From a checkpoint of a small transformer trained on Wikipedia.
Size: width 192, MLP 1536 tanh GELU, vocabulary 825.
Each number is 50 + 10 x the weight over its row's rms, rounded and kept within 0 to 99. Layers, rows and columns count from 0. The size before them is the row's rms in percent of the matrix's.

# down: layer 6 MLP down (transposed), 1536x192, rms 0.223, rows 75-127, columns 128-191
# up: layer 6 MLP up, 1536x192, rms 0.229, rows 76-127, columns 128-191
down75 105:35 45 50 48 38 49 54 48 47 58 38 51 60 50 71 36 31 49 45 60 44 54 54 52 45 53 35 47 60 65 63 56 58 57 51 48 35 46 44 59 55 39 65 64 60 45 44 52 47 61 36 61 40 47 44 42 52 62 44 53 38 27 54 59
up76 095:57 61 67 38 37 45 42 46 57 32 44 59 52 40 64 64 66 45 54 53 28 38 60 48 64 70 43 43 63 46 57 43 52 54 58 36 59 47 35 50 56 53 52 60 27 38 58 60 48 61 50 49 43 33 36 52 61 61 34 46 31 52 50 32
down76 090:38 45 49 42 57 51 70 44 39 53 43 46 56 58 41 38 44 58 58 34 43 70 48 42 31 35 46 60 42 58 23 50 45 42 33 56 57 53 57 56 57 65 35 31 59 57 40 59 48 45 51 52 75 68 55 51 57 49 51 64 66 47 57 66
up77 098:57 52 39 47 37 58 58 54 38 61 45 37 48 57 50 40 50 61 47 55 46 54 39 59 73 58 47 56 62 52 41 27 61 45 41 43 34 49 30 47 46 34 63 50 58 54 40 41 47 43 51 50 57 61 57 44 66 57 46 38 36 46 57 27
down77 087:30 40 56 57 65 52 50 57 35 56 47 65 54 46 58 63 44 50 50 44 36 46 51 54 47 39 56 56 46 66 46 65 39 57 59 68 65 64 40 58 62 43 43 59 42 58 41 48 47 54 63 59 43 46 51 52 42 38 55 56 55 44 54 58
up78 109:50 55 55 57 55 53 41 57 51 54 66 51 61 26 51 62 51 51 61 51 64 47 42 47 46 60 32 42 36 53 45 43 54 47 43 59 53 46 45 62 55 33 48 48 50 41 49 36 47 36 58 37 43 63 63 47 50 41 65 65 46 39 69 55
down78 106:61 24 43 67 52 60 51 50 61 47 53 56 54 67 31 65 36 17 50 72 42 48 46 59 66 52 53 43 79 56 48 47 37 46 40 68 39 39 32 43 45 59 49 62 54 63 54 48 53 40 54 51 31 58 61 60 43 36 34 53 64 69 67 56
up79 107:39 58 44 60 64 58 52 52 50 59 26 56 29 32 47 53 63 40 56 40 44 48 51 55 34 45 50 47 47 39 47 57 55 55 54 58 48 48 52 54 48 48 49 46 34 53 43 44 58 55 50 53 24 44 35 46 44 60 39 59 51 47 34 36
down79 104:60 53 34 61 66 64 49 55 54 54 54 54 62 32 63 50 58 48 45 36 54 67 29 66 38 62 55 46 61 44 76 44 52 41 37 48 40 54 59 55 59 47 61 40 50 54 44 55 48 50 67 39 44 61 42 52 46 46 58 53 48 45 55 59
up80 089:57 46 55 54 56 37 41 43 63 58 46 60 56 44 61 52 73 64 49 41 45 53 41 37 50 55 50 45 46 43 57 56 39 69 43 48 57 46 42 51 52 27 40 49 46 40 43 60 59 55 53 61 43 70 56 69 46 38 47 47 73 74 61 39
down80 105:42 47 50 54 45 53 50 46 57 45 48 44 52 58 55 52 44 42 34 37 67 38 64 57 52 45 53 47 52 52 47 45 39 35 39 50 59 41 54 53 45 60 57 60 57 40 67 50 65 49 48 39 57 49 44 29 54 62 47 68 51 36 52 46
up81 105:49 51 55 37 55 60 40 57 52 54 65 39 65 44 41 47 49 55 57 52 43 40 38 55 37 47 58 67 63 40 53 43 58 41 67 63 62 39 62 49 49 46 51 49 51 39 66 45 59 59 65 58 55 43 49 54 46 49 47 47 43 60 47 44
down81 110:66 58 35 41 48 68 56 31 50 44 58 50 42 56 60 62 49 66 60 56 57 52 43 62 63 59 66 52 51 54 34 49 49 32 61 38 53 40 58 52 47 58 58 50 51 47 51 46 39 53 64 48 39 53 68 57 45 51 58 32 65 66 51 55
up82 089:56 46 29 51 36 44 44 46 54 53 46 60 51 57 63 44 53 54 29 43 48 56 62 41 53 56 73 48 43 49 41 62 66 39 47 57 55 60 56 50 43 38 59 43 47 39 55 63 50 43 51 47 42 54 62 48 60 57 35 36 51 42 61 36
down82 092:50 55 48 49 52 44 47 47 52 44 48 53 41 65 47 51 54 62 60 38 50 32 60 55 37 46 37 35 33 45 48 52 47 47 36 36 34 54 39 52 42 47 55 62 31 62 51 52 53 56 56 37 48 46 53 49 47 40 39 22 71 53 63 47
up83 102:27 34 60 70 36 49 54 48 50 53 71 53 49 51 60 53 45 66 46 54 60 72 28 43 54 50 40 47 42 47 57 44 53 59 53 43 48 59 50 54 33 36 31 41 37 61 48 54 46 62 52 55 35 47 62 53 55 52 60 70 36 36 58 50
down83 097:58 47 33 43 59 40 45 63 49 45 21 54 38 62 28 62 44 36 59 56 44 45 60 52 35 61 40 54 48 53 46 55 29 54 47 43 44 34 59 40 44 55 54 49 53 41 54 59 48 50 39 41 37 45 34 46 33 52 42 56 57 42 56 45
up84 095:55 50 41 51 47 61 60 58 46 43 57 64 62 43 41 51 54 48 65 60 53 54 46 44 57 50 61 46 47 47 66 53 53 53 54 57 49 50 51 46 53 62 49 53 46 33 52 53 41 48 66 48 41 56 51 51 69 38 60 52 62 69 61 57
down84 105:43 58 25 44 48 62 64 51 57 36 49 55 48 46 66 49 29 60 62 46 58 34 52 65 32 51 45 44 50 48 43 55 64 41 44 52 37 55 67 48 60 47 51 55 50 51 59 55 45 58 53 59 45 41 45 49 57 49 40 37 43 53 51 54
up85 096:53 50 58 53 54 41 42 43 59 50 51 50 39 42 58 55 59 64 46 48 75 59 36 40 40 41 25 63 48 38 68 56 59 40 53 62 40 47 49 49 58 43 37 53 64 68 66 38 44 54 68 68 25 47 40 49 65 30 54 48 44 54 48 41
down85 098:51 31 52 58 61 36 29 55 44 52 33 57 74 58 59 47 45 41 58 52 44 49 59 59 60 44 51 49 58 44 41 43 30 67 45 50 57 55 57 49 58 46 57 66 57 44 42 56 44 44 44 33 84 54 41 59 38 60 60 53 57 40 60 53
up86 106:51 53 50 73 45 53 42 31 54 49 44 34 45 65 51 50 43 38 62 42 56 50 27 50 66 62 58 44 55 49 47 37 54 48 58 52 67 50 50 53 47 30 58 39 62 42 48 43 51 61 60 47 36 56 35 69 50 31 77 24 43 75 45 66
down86 108:43 40 50 43 30 35 43 44 39 48 43 55 39 67 30 35 56 56 50 45 60 43 44 33 37 41 51 51 44 66 41 53 48 48 57 38 40 33 39 51 48 54 43 55 53 50 65 59 54 54 38 47 53 64 69 54 41 38 67 44 62 68 40 39
up87 094:52 49 47 52 50 56 39 45 57 47 47 33 54 42 60 59 59 41 50 39 60 44 50 60 56 58 50 57 41 47 63 47 48 34 68 46 42 48 35 56 61 52 53 37 67 40 43 57 40 54 42 58 43 56 44 51 46 66 52 52 57 48 66 56
down87 100:45 51 54 54 54 61 51 58 45 56 51 54 36 52 51 53 47 53 41 45 35 57 40 46 65 63 59 54 60 58 43 57 41 58 54 58 61 40 64 52 46 57 46 52 46 57 55 67 57 48 44 80 46 48 43 38 38 51 60 41 44 43 59 41
up88 102:38 45 37 44 41 34 50 62 47 55 51 39 37 69 23 58 52 40 56 35 48 43 37 46 56 70 38 70 49 49 64 39 71 57 56 52 67 35 47 53 35 56 61 36 44 71 35 51 58 50 28 47 39 49 42 66 54 43 51 59 53 38 55 56
down88 108:23 52 40 54 45 40 47 39 40 46 50 38 62 27 66 52 39 48 40 42 52 55 50 50 52 44 54 45 49 34 54 45 49 72 47 72 47 56 45 48 70 57 41 46 50 47 60 49 49 57 38 52 46 53 31 43 57 42 64 48 45 68 56 38
up89 104:47 51 54 48 18 45 41 54 57 56 55 44 66 57 49 50 68 63 63 40 32 60 33 43 56 69 45 57 48 45 37 42 51 53 54 45 49 58 68 62 52 53 74 43 37 27 58 55 52 63 55 54 52 49 38 50 34 51 53 47 46 62 48 48
down89 103:50 55 48 44 40 53 58 61 50 67 42 49 47 61 53 41 48 48 60 63 58 57 73 46 48 43 49 57 49 64 54 61 65 55 62 56 63 27 47 52 34 32 35 39 30 51 54 59 41 44 48 53 73 41 64 62 60 46 71 54 40 48 66 49
up90 091:57 48 58 50 61 51 51 41 38 69 48 40 69 56 46 34 47 63 57 66 56 59 69 64 30 59 70 49 57 40 28 24 46 56 46 57 38 45 45 47 47 44 57 51 54 48 53 37 54 65 43 62 38 57 51 46 67 51 58 37 51 56 42 46
down90 108:54 64 50 51 71 32 60 37 37 56 46 57 45 62 48 55 40 49 54 40 62 55 34 56 38 52 48 54 39 47 45 57 52 59 57 59 58 49 43 47 67 47 64 48 49 68 32 44 54 74 49 60 59 54 36 45 61 65 38 38 57 40 46 62
up91 101:48 46 51 35 53 55 49 49 42 63 49 57 53 56 61 30 63 49 52 55 42 45 41 41 55 54 56 58 49 47 43 37 47 56 30 50 56 42 53 56 56 68 30 40 39 43 49 68 49 56 41 70 62 55 64 55 38 47 32 49 62 46 35 50
down91 097:59 68 47 52 42 51 64 41 43 38 37 55 59 48 18 44 53 41 51 48 46 47 39 55 38 37 50 45 58 67 59 57 61 63 52 44 52 45 57 42 57 36 52 50 57 49 49 40 85 41 65 54 53 46 48 48 43 65 45 55 50 46 41 67
up92 102:44 53 46 46 51 65 47 49 33 47 55 53 45 42 76 70 48 39 55 74 50 52 50 55 45 32 63 53 46 59 39 43 35 63 46 54 49 57 58 28 59 46 44 49 56 45 40 75 50 38 59 50 59 44 50 38 42 55 46 49 39 60 49 61
down92 111:47 58 50 52 43 50 33 54 50 44 55 61 47 59 48 48 39 37 67 51 49 54 58 37 38 64 58 44 63 42 34 57 47 50 53 44 60 55 32 47 39 50 39 39 55 45 28 46 47 64 66 38 59 48 42 36 36 49 60 39 58 40 55 57
up93 094:60 65 45 41 64 60 61 49 58 52 41 50 79 49 41 46 48 44 36 41 41 50 51 61 64 47 54 58 52 49 46 50 46 58 55 40 47 48 51 53 70 45 54 50 23 58 33 43 67 64 40 40 42 53 44 46 47 50 46 41 48 46 49 45
down93 094:47 45 45 72 49 51 65 48 50 52 46 51 56 45 46 37 42 64 34 76 39 51 46 55 62 45 43 63 54 59 32 71 56 37 45 44 40 51 47 52 41 56 45 47 51 28 49 52 58 32 48 32 76 54 68 51 37 49 41 52 45 32 78 55
up94 104:50 61 42 40 51 51 34 43 47 56 57 61 49 59 44 48 42 51 76 47 47 56 42 59 39 38 54 44 40 49 43 66 44 56 55 42 53 66 57 56 47 72 42 72 57 39 45 49 45 34 69 46 38 27 51 58 43 64 56 54 55 47 46 40
down94 106:57 58 41 28 48 56 34 41 70 35 64 60 52 45 63 31 69 61 53 49 43 36 34 49 46 69 51 42 46 55 45 59 47 51 44 44 48 62 50 56 63 40 42 56 50 45 52 39 55 60 60 56 35 52 53 49 54 50 63 60 54 69 55 44
up95 093:62 54 45 64 69 59 59 57 58 57 50 47 64 52 44 35 57 49 41 53 56 43 40 53 42 50 41 62 32 58 76 52 53 61 60 48 49 44 39 39 69 55 50 67 41 45 59 49 61 48 48 51 46 37 55 49 36 44 34 42 40 47 46 40
down95 103:33 52 59 42 43 43 39 49 60 54 62 49 48 48 47 59 46 48 66 62 60 49 65 54 54 62 50 50 53 55 41 46 60 44 30 49 32 67 47 50 50 28 45 38 33 36 47 53 34 49 54 37 65 56 35 44 40 60 50 36 36 53 48 27
up96 091:47 39 52 62 53 68 41 31 57 24 35 55 46 53 42 62 44 57 57 51 50 46 37 64 43 59 48 46 58 45 46 27 39 49 58 61 49 49 37 45 28 67 44 53 49 44 56 58 39 59 75 63 39 42 52 48 49 45 45 44 45 45 43 48
down96 090:52 51 58 36 56 50 31 58 35 52 62 29 65 57 36 36 54 45 38 46 52 47 57 50 50 55 48 52 23 47 51 65 69 54 36 34 53 34 66 41 54 52 48 50 54 51 40 51 68 51 25 44 56 41 52 44 50 49 43 46 56 61 55 41
up97 104:45 43 33 66 57 61 54 36 56 63 45 61 56 48 57 58 41 51 65 57 45 48 47 70 62 50 52 50 48 65 48 34 61 57 49 34 58 50 47 38 37 50 50 36 58 51 48 68 47 42 43 29 66 49 47 59 28 32 63 41 53 63 54 45
down97 104:52 34 44 59 43 62 50 50 49 44 51 77 46 44 36 50 38 74 42 58 55 43 41 48 57 59 61 59 38 40 25 37 31 54 68 66 71 51 51 34 41 55 40 35 44 50 38 45 49 45 50 54 36 65 40 56 55 49 53 45 54 44 64 54
up98 103:44 44 51 47 32 50 36 67 34 50 43 57 50 52 49 49 82 53 55 40 75 61 38 55 54 47 47 53 54 63 35 39 29 40 39 62 66 53 63 48 64 53 44 33 41 68 58 35 50 39 41 44 42 58 49 62 64 49 55 52 26 51 61 51
down98 106:53 38 42 53 38 53 54 45 81 55 60 57 65 63 56 52 52 59 41 46 58 66 71 40 42 57 25 55 53 33 55 49 55 51 47 60 35 55 38 58 58 43 61 55 57 53 42 54 62 64 62 70 42 61 61 50 58 53 60 45 62 41 48 47
up99 105:30 40 43 69 35 42 48 57 42 67 49 60 57 54 67 46 54 50 29 49 45 48 51 44 55 53 41 48 45 59 51 63 49 54 34 66 27 53 35 62 59 45 34 50 66 39 64 45 55 39 41 57 43 64 32 52 53 65 71 57 63 67 35 39
down99 115:55 53 64 39 44 48 60 38 50 68 57 50 36 51 44 43 38 44 54 24 65 31 53 41 47 52 44 30 37 42 66 37 46 47 34 70 58 47 62 40 54 50 56 34 45 48 41 63 57 40 59 63 30 64 37 30 48 71 49 47 69 56 42 48
up100 106:55 60 52 37 46 40 54 39 50 40 51 47 54 47 60 55 56 46 44 46 53 49 60 56 74 54 40 51 51 62 63 52 67 61 52 46 45 50 41 70 59 48 36 49 38 42 48 48 34 32 74 43 66 57 43 45 56 50 39 62 34 62 58 63
down100 093:31 27 48 58 51 54 47 54 60 56 51 34 34 44 39 51 33 39 53 32 41 42 47 42 46 85 49 58 33 45 46 63 43 40 41 34 47 59 51 57 44 64 37 40 60 50 71 50 54 74 50 50 43 42 56 44 39 41 51 38 58 44 40 58
up101 098:53 64 52 54 44 46 52 67 61 55 20 43 54 42 69 53 41 62 49 53 58 49 36 49 48 55 63 47 53 62 60 56 62 51 54 48 53 46 55 60 62 35 51 18 38 44 35 56 70 51 43 50 53 45 37 34 54 50 30 60 54 39 56 43
down101 096:48 59 67 62 59 44 59 23 53 50 71 47 47 40 45 41 58 47 68 56 44 47 59 37 59 54 61 47 44 42 34 56 40 57 37 43 52 40 54 48 44 68 58 51 63 73 76 41 44 39 51 33 60 42 41 52 52 53 54 56 57 53 50 52
up102 100:74 36 36 50 56 47 60 40 37 36 48 57 53 48 50 53 53 50 60 57 69 50 57 63 43 59 49 52 40 42 33 46 40 59 63 56 74 53 55 54 45 40 49 49 66 38 43 55 41 57 44 43 49 57 61 61 50 44 42 51 50 57 50 21
down102 108:52 63 45 54 59 51 46 55 56 48 51 49 50 46 37 69 47 59 55 57 44 31 52 40 67 48 60 53 36 55 45 57 55 52 60 38 36 55 51 43 44 43 51 46 50 36 34 47 44 56 46 66 45 58 42 35 48 70 44 47 54 58 41 56
up103 106:47 40 33 46 40 50 47 54 57 67 45 45 41 55 51 48 43 48 55 58 69 61 65 35 47 58 41 50 60 35 45 69 65 61 56 66 34 41 38 56 51 55 58 54 37 41 52 61 68 51 61 39 37 42 58 54 43 61 45 64 25 53 52 33
down103 098:74 53 56 60 53 52 60 63 46 52 58 32 39 46 55 53 41 37 51 31 61 41 45 52 48 49 35 62 46 54 50 30 53 51 44 27 54 41 48 57 56 40 45 43 53 54 64 62 37 49 51 54 49 57 60 79 49 52 54 39 50 45 60 72
up104 095:48 53 56 52 53 60 62 53 49 57 48 50 59 42 63 39 41 38 63 65 70 67 55 54 52 49 46 60 57 60 52 54 57 54 45 47 67 49 65 41 44 40 60 56 39 46 50 63 34 58 47 46 59 32 57 51 40 56 62 38 43 55 39 39
down104 096:58 55 45 37 52 30 46 47 46 47 47 52 39 55 38 59 51 37 47 35 53 38 36 36 49 57 58 57 42 51 40 57 60 63 54 58 44 58 37 58 51 38 46 46 60 41 52 46 60 55 59 63 55 58 56 59 49 51 53 54 48 48 54 47
up105 111:43 59 71 62 58 51 55 46 49 52 53 48 49 53 44 52 59 61 58 71 45 43 48 49 54 50 49 58 43 43 43 42 37 50 63 59 43 66 44 57 45 46 26 62 38 49 58 33 45 46 47 50 46 72 59 60 62 46 50 48 43 32 67 45
down105 095:65 58 33 38 42 54 37 43 61 57 45 53 35 53 39 57 65 45 40 35 39 56 40 56 53 40 37 58 57 49 44 64 69 53 35 41 48 24 49 36 48 52 68 69 59 42 38 52 62 46 57 45 57 35 53 38 50 55 53 56 58 70 29 48
up106 092:34 56 38 50 60 46 62 59 54 53 45 56 44 61 45 50 64 69 49 51 56 65 50 55 50 44 42 45 44 50 50 19 55 40 40 51 35 39 57 60 74 55 48 51 38 51 53 34 57 37 54 40 53 33 46 56 40 24 47 47 38 49 43 40
down106 109:72 28 54 48 37 53 40 42 50 56 68 40 53 47 54 50 51 42 40 41 32 32 57 54 50 66 46 66 53 48 50 69 50 60 45 36 61 48 58 41 37 39 48 44 58 50 54 47 47 61 41 51 47 58 62 57 63 54 51 51 71 62 60 63
up107 104:61 35 52 52 41 37 42 49 50 40 50 58 59 48 58 42 46 38 53 40 46 36 63 47 43 58 53 45 43 45 21 68 38 53 64 48 70 50 36 60 66 54 43 42 42 51 63 54 45 55 61 48 41 56 47 55 54 62 59 49 58 46 35 44
down107 106:47 58 44 59 52 36 32 54 57 47 52 40 57 45 41 41 31 57 56 41 57 49 40 45 49 51 48 40 47 53 62 65 54 48 48 43 75 52 40 48 60 59 44 44 54 36 42 60 40 55 41 57 31 52 53 27 52 63 55 53 50 37 51 55
up108 109:61 54 49 53 56 43 49 39 44 50 56 58 71 44 34 65 29 52 57 70 67 32 70 51 52 45 52 43 51 59 52 54 49 44 49 30 43 43 53 41 35 58 72 59 49 50 49 69 43 67 38 39 61 50 31 57 52 62 61 48 49 43 34 46
down108 100:36 55 42 57 39 52 57 48 29 71 38 34 52 55 41 32 45 56 58 52 42 58 59 38 47 40 39 48 55 52 39 50 58 59 51 60 52 43 50 41 41 32 59 49 44 49 44 59 59 50 67 40 51 41 53 49 58 62 55 46 51 66 37 50
up109 098:46 70 41 55 58 50 53 44 53 50 65 39 47 57 54 41 39 58 46 23 40 53 42 50 44 38 56 59 50 57 55 42 59 56 62 51 62 71 48 41 49 34 45 54 44 56 63 54 46 46 51 61 54 49 39 68 50 54 44 59 57 54 49 60
down109 094:52 53 60 38 32 51 47 43 49 43 64 47 64 72 55 55 42 40 56 65 48 42 45 49 45 51 41 63 53 50 61 55 54 59 46 29 47 49 51 42 34 43 46 60 53 48 65 50 49 42 45 47 58 37 55 36 69 36 49 66 53 38 66 52
up110 101:59 66 63 39 46 42 65 64 54 40 45 46 56 48 44 40 58 53 35 38 32 46 41 43 58 53 26 49 31 47 65 42 24 53 46 37 42 57 69 50 36 38 28 53 54 45 42 62 60 48 33 42 41 66 44 38 47 38 38 52 37 54 49 52
down110 099:50 45 35 62 52 53 40 53 49 31 65 36 34 59 51 54 44 60 72 55 62 51 56 65 50 49 57 46 47 44 52 51 33 32 47 43 39 55 17 39 66 54 49 47 41 64 42 58 60 45 56 46 60 29 56 56 43 58 46 59 51 44 48 40
up111 093:51 47 48 38 67 34 53 58 39 53 57 59 42 59 48 55 45 67 45 60 52 34 72 61 44 60 54 51 35 66 48 60 60 51 52 38 40 52 33 54 48 52 54 56 36 41 50 41 36 49 58 41 50 53 55 53 34 69 52 49 57 35 44 52
down111 101:54 45 33 52 54 53 37 56 32 51 40 45 36 50 42 48 24 67 42 52 51 63 54 45 34 59 58 63 51 61 57 32 46 44 36 42 43 34 51 56 46 57 51 57 43 45 53 72 41 45 51 45 57 57 47 58 40 50 56 53 42 48 60 38
up112 100:71 64 80 40 45 46 33 46 50 51 47 45 39 46 45 69 56 49 53 50 58 60 53 68 41 54 38 40 68 47 41 29 44 59 72 42 49 49 68 52 59 36 49 40 52 64 58 46 43 49 60 46 33 51 70 53 49 50 61 65 57 45 52 42
down112 106:49 47 47 51 44 50 52 48 27 44 63 41 38 41 45 43 56 41 54 55 45 51 51 46 57 44 65 60 62 55 55 47 75 37 40 60 57 50 32 59 38 51 48 44 35 44 62 63 79 59 64 51 47 58 47 31 59 46 45 44 69 55 62 43
up113 096:51 56 53 43 39 64 46 43 52 59 44 59 64 39 48 63 64 34 65 48 52 48 45 40 56 48 52 67 50 58 60 44 40 69 52 57 40 49 49 46 58 44 56 56 54 49 43 51 50 52 54 33 42 60 41 40 43 27 66 24 31 49 58 34
down113 101:64 43 47 54 39 49 48 39 58 37 39 48 38 56 47 51 36 54 34 48 37 56 65 47 55 48 32 42 61 43 36 50 40 39 57 40 43 46 30 65 36 44 51 32 54 63 39 62 59 43 57 48 45 42 46 58 61 54 42 49 50 61 34 27
up114 096:62 47 61 66 61 40 64 36 61 42 49 63 40 65 50 44 64 51 65 54 57 53 58 40 47 43 66 67 43 64 62 56 33 17 56 47 59 70 48 44 53 62 48 51 48 55 51 53 64 45 51 55 57 61 66 58 57 33 40 64 56 60 45 32
down114 103:61 41 71 55 58 59 46 39 49 36 54 45 50 52 50 69 56 35 43 44 67 42 58 65 53 52 41 57 55 38 48 55 53 49 60 62 41 55 43 54 32 54 47 53 73 48 40 61 62 51 50 49 58 38 45 52 43 49 54 40 58 64 28 42
up115 094:53 46 65 41 51 70 64 45 45 67 54 35 54 36 46 47 44 55 67 41 46 50 48 53 51 48 71 38 30 42 45 59 52 54 57 46 36 44 42 53 26 42 50 62 57 47 57 50 55 48 50 62 74 39 59 63 47 42 58 48 33 55 57 57
down115 104:37 52 62 48 60 66 39 55 63 31 41 70 50 48 61 50 55 73 37 39 69 52 44 56 49 66 55 55 42 48 54 37 49 52 58 31 32 44 56 43 75 47 42 54 71 63 62 55 67 59 53 54 41 49 45 60 44 51 63 49 50 47 50 65
up116 090:38 56 50 42 38 69 64 66 62 53 58 61 40 52 46 35 46 48 54 60 32 59 46 43 41 42 66 42 51 44 49 49 46 33 63 51 43 60 51 66 38 38 58 46 45 75 48 47 52 48 61 28 48 43 40 46 42 46 44 32 54 50 52 37
down116 094:57 45 37 46 54 51 53 54 54 37 49 61 46 47 46 40 49 41 51 39 61 46 37 63 59 71 46 42 55 55 45 45 42 62 62 41 58 57 48 43 62 64 32 51 49 63 60 68 56 52 56 48 49 34 54 61 54 48 64 45 63 49 43 64
up117 097:46 51 46 53 50 63 41 51 50 29 36 66 39 64 56 46 41 51 56 67 65 44 41 34 48 41 59 65 53 60 39 61 50 48 48 60 33 35 65 54 56 55 45 44 67 66 55 55 54 62 65 54 41 64 36 46 66 55 56 56 59 53 46 30
down117 102:41 64 53 58 41 54 58 51 31 53 50 39 37 46 29 75 41 51 61 42 53 29 67 54 44 34 49 45 38 45 54 52 34 51 43 41 49 53 59 56 43 34 48 50 45 39 58 57 53 33 51 59 56 35 39 49 38 56 48 50 43 41 40 55
up118 100:51 63 62 47 60 46 52 42 54 56 37 34 46 36 34 29 52 50 46 64 61 68 39 57 52 65 48 75 39 56 42 33 63 62 54 51 30 37 45 63 57 56 57 50 45 61 63 40 52 65 39 52 57 46 75 52 69 43 44 61 57 45 39 54
down118 092:49 41 39 46 41 58 39 56 53 37 69 55 56 50 53 53 48 43 53 50 58 39 38 42 49 33 40 45 53 41 62 57 54 60 45 61 46 59 63 58 65 44 51 45 38 45 64 38 42 45 55 46 49 43 38 47 43 61 48 47 37 34 57 51
up119 107:45 48 39 44 48 49 31 34 39 50 61 60 59 54 57 55 40 25 55 40 43 53 55 44 40 50 60 49 78 49 46 64 36 36 58 46 43 58 30 49 49 49 39 56 52 49 50 60 78 36 34 54 57 37 50 61 41 47 56 48 36 66 49 55
down119 090:52 39 58 51 40 66 73 69 53 53 33 40 40 46 45 53 47 46 46 47 55 53 54 48 60 27 44 44 25 55 46 43 41 54 46 41 70 39 58 49 58 55 58 56 45 44 46 35 28 52 65 55 40 58 55 55 61 57 47 58 61 30 43 47
up120 107:36 53 51 73 74 59 47 62 54 46 48 61 30 48 55 43 57 49 62 46 54 37 45 60 38 49 56 75 52 35 38 38 26 64 48 80 57 46 52 62 54 59 42 36 53 29 68 54 55 48 64 50 49 48 55 58 52 54 52 38 54 62 56 58
down120 099:52 38 50 24 41 39 59 33 47 62 54 42 67 52 47 57 43 62 40 45 39 42 44 46 65 49 39 43 42 65 58 63 68 34 41 15 40 53 49 43 33 35 65 52 42 72 44 68 53 52 40 49 51 54 47 39 46 45 44 69 56 43 54 49
up121 093:54 48 28 43 58 53 46 47 42 50 66 41 54 64 36 49 51 53 36 56 35 71 42 54 38 51 60 52 57 48 46 56 58 39 54 71 46 41 47 50 53 33 51 55 68 53 35 67 50 37 46 46 36 54 50 63 77 46 57 51 52 48 57 61
down121 102:62 66 38 46 57 48 40 39 45 45 74 35 54 38 52 38 43 50 52 49 48 56 51 65 46 53 45 64 45 47 49 52 64 55 58 31 47 55 39 44 62 48 58 41 36 55 29 51 51 43 51 56 57 55 49 40 60 63 58 51 59 49 45 54
up122 115:43 40 47 58 29 45 40 65 49 55 50 49 45 58 47 53 49 58 47 45 59 45 57 57 36 54 77 51 51 59 34 40 54 56 73 43 41 53 49 54 50 48 46 42 52 31 68 41 65 42 65 49 67 51 48 40 51 44 51 39 57 36 45 33
down122 108:54 59 51 58 65 54 36 50 29 38 45 42 35 36 32 50 47 60 42 56 63 62 50 44 42 60 54 41 51 41 43 29 50 55 66 33 47 43 50 43 63 59 32 44 51 42 48 36 62 66 48 51 50 44 56 33 55 52 49 53 54 63 56 41
up123 097:59 50 60 52 59 54 65 56 58 56 46 50 61 52 62 60 61 43 65 50 74 34 57 48 49 48 65 59 28 64 50 59 52 25 81 46 29 42 50 50 67 59 66 45 29 60 49 50 60 75 42 42 53 27 42 57 45 50 56 48 52 50 39 56
down123 102:53 27 53 47 65 32 53 54 73 60 53 59 57 61 48 64 69 39 45 49 39 48 41 54 63 69 61 55 43 41 37 49 48 55 42 47 59 59 61 44 38 57 36 49 65 44 32 39 43 55 52 45 50 58 51 64 34 43 43 32 41 54 26 48
up124 109:48 47 53 46 46 46 55 61 53 54 29 67 59 48 49 43 48 37 57 57 55 39 42 50 73 42 45 58 35 56 42 63 42 59 50 51 43 54 65 51 45 57 69 34 85 48 42 53 34 44 67 53 66 62 64 57 40 56 54 56 37 53 39 28
down124 108:50 61 45 51 56 64 55 73 55 65 40 49 54 49 48 36 62 53 48 54 53 49 58 62 75 58 53 69 40 42 43 49 37 66 24 51 56 52 34 60 36 73 47 47 61 58 47 57 46 54 62 58 43 60 49 58 45 52 48 39 29 52 61 41
up125 102:57 49 47 54 47 57 38 45 51 36 41 56 54 50 50 51 54 44 44 30 54 38 60 36 31 58 36 55 51 68 40 62 59 56 60 50 33 50 56 35 52 47 47 55 30 61 45 49 48 68 43 47 38 42 36 49 57 49 39 30 44 49 45 29
down125 103:46 55 43 42 36 65 64 42 58 49 58 57 62 50 48 41 48 44 64 73 45 47 48 40 54 42 54 60 61 41 43 55 51 49 65 67 41 56 57 59 59 51 41 53 45 49 54 44 51 52 59 47 57 55 55 43 56 45 61 44 43 48 56 71
up126 108:63 49 68 53 35 63 47 47 49 48 71 42 56 59 34 46 42 60 51 55 41 47 35 43 44 35 55 40 51 56 50 45 48 51 57 55 51 39 48 63 54 54 67 48 27 46 71 57 53 34 69 39 47 59 31 66 22 47 45 47 32 72 63 43
down126 116:63 42 53 44 36 51 47 46 49 42 62 37 64 50 43 44 49 59 45 50 28 45 39 52 50 49 53 21 50 50 52 47 48 50 40 46 64 26 54 69 55 58 72 49 38 60 61 60 53 58 64 59 49 60 41 43 49 50 58 62 65 72 61 39
up127 100:60 30 33 58 44 42 54 57 55 30 65 43 36 57 50 52 34 63 59 61 63 74 47 41 42 63 38 38 51 65 46 51 49 48 50 67 67 37 55 50 41 51 57 59 50 51 53 29 46 52 45 44 66 56 43 51 57 46 38 70 34 56 53 57
down127 100:40 52 69 43 39 43 39 38 49 63 42 76 55 44 50 52 55 38 41 40 49 38 38 72 48 66 57 57 50 36 50 63 36 53 68 44 55 52 50 42 42 47 36 48 60 39 48 56 56 58 54 72 30 32 56 44 63 54 42 30 59 57 42 47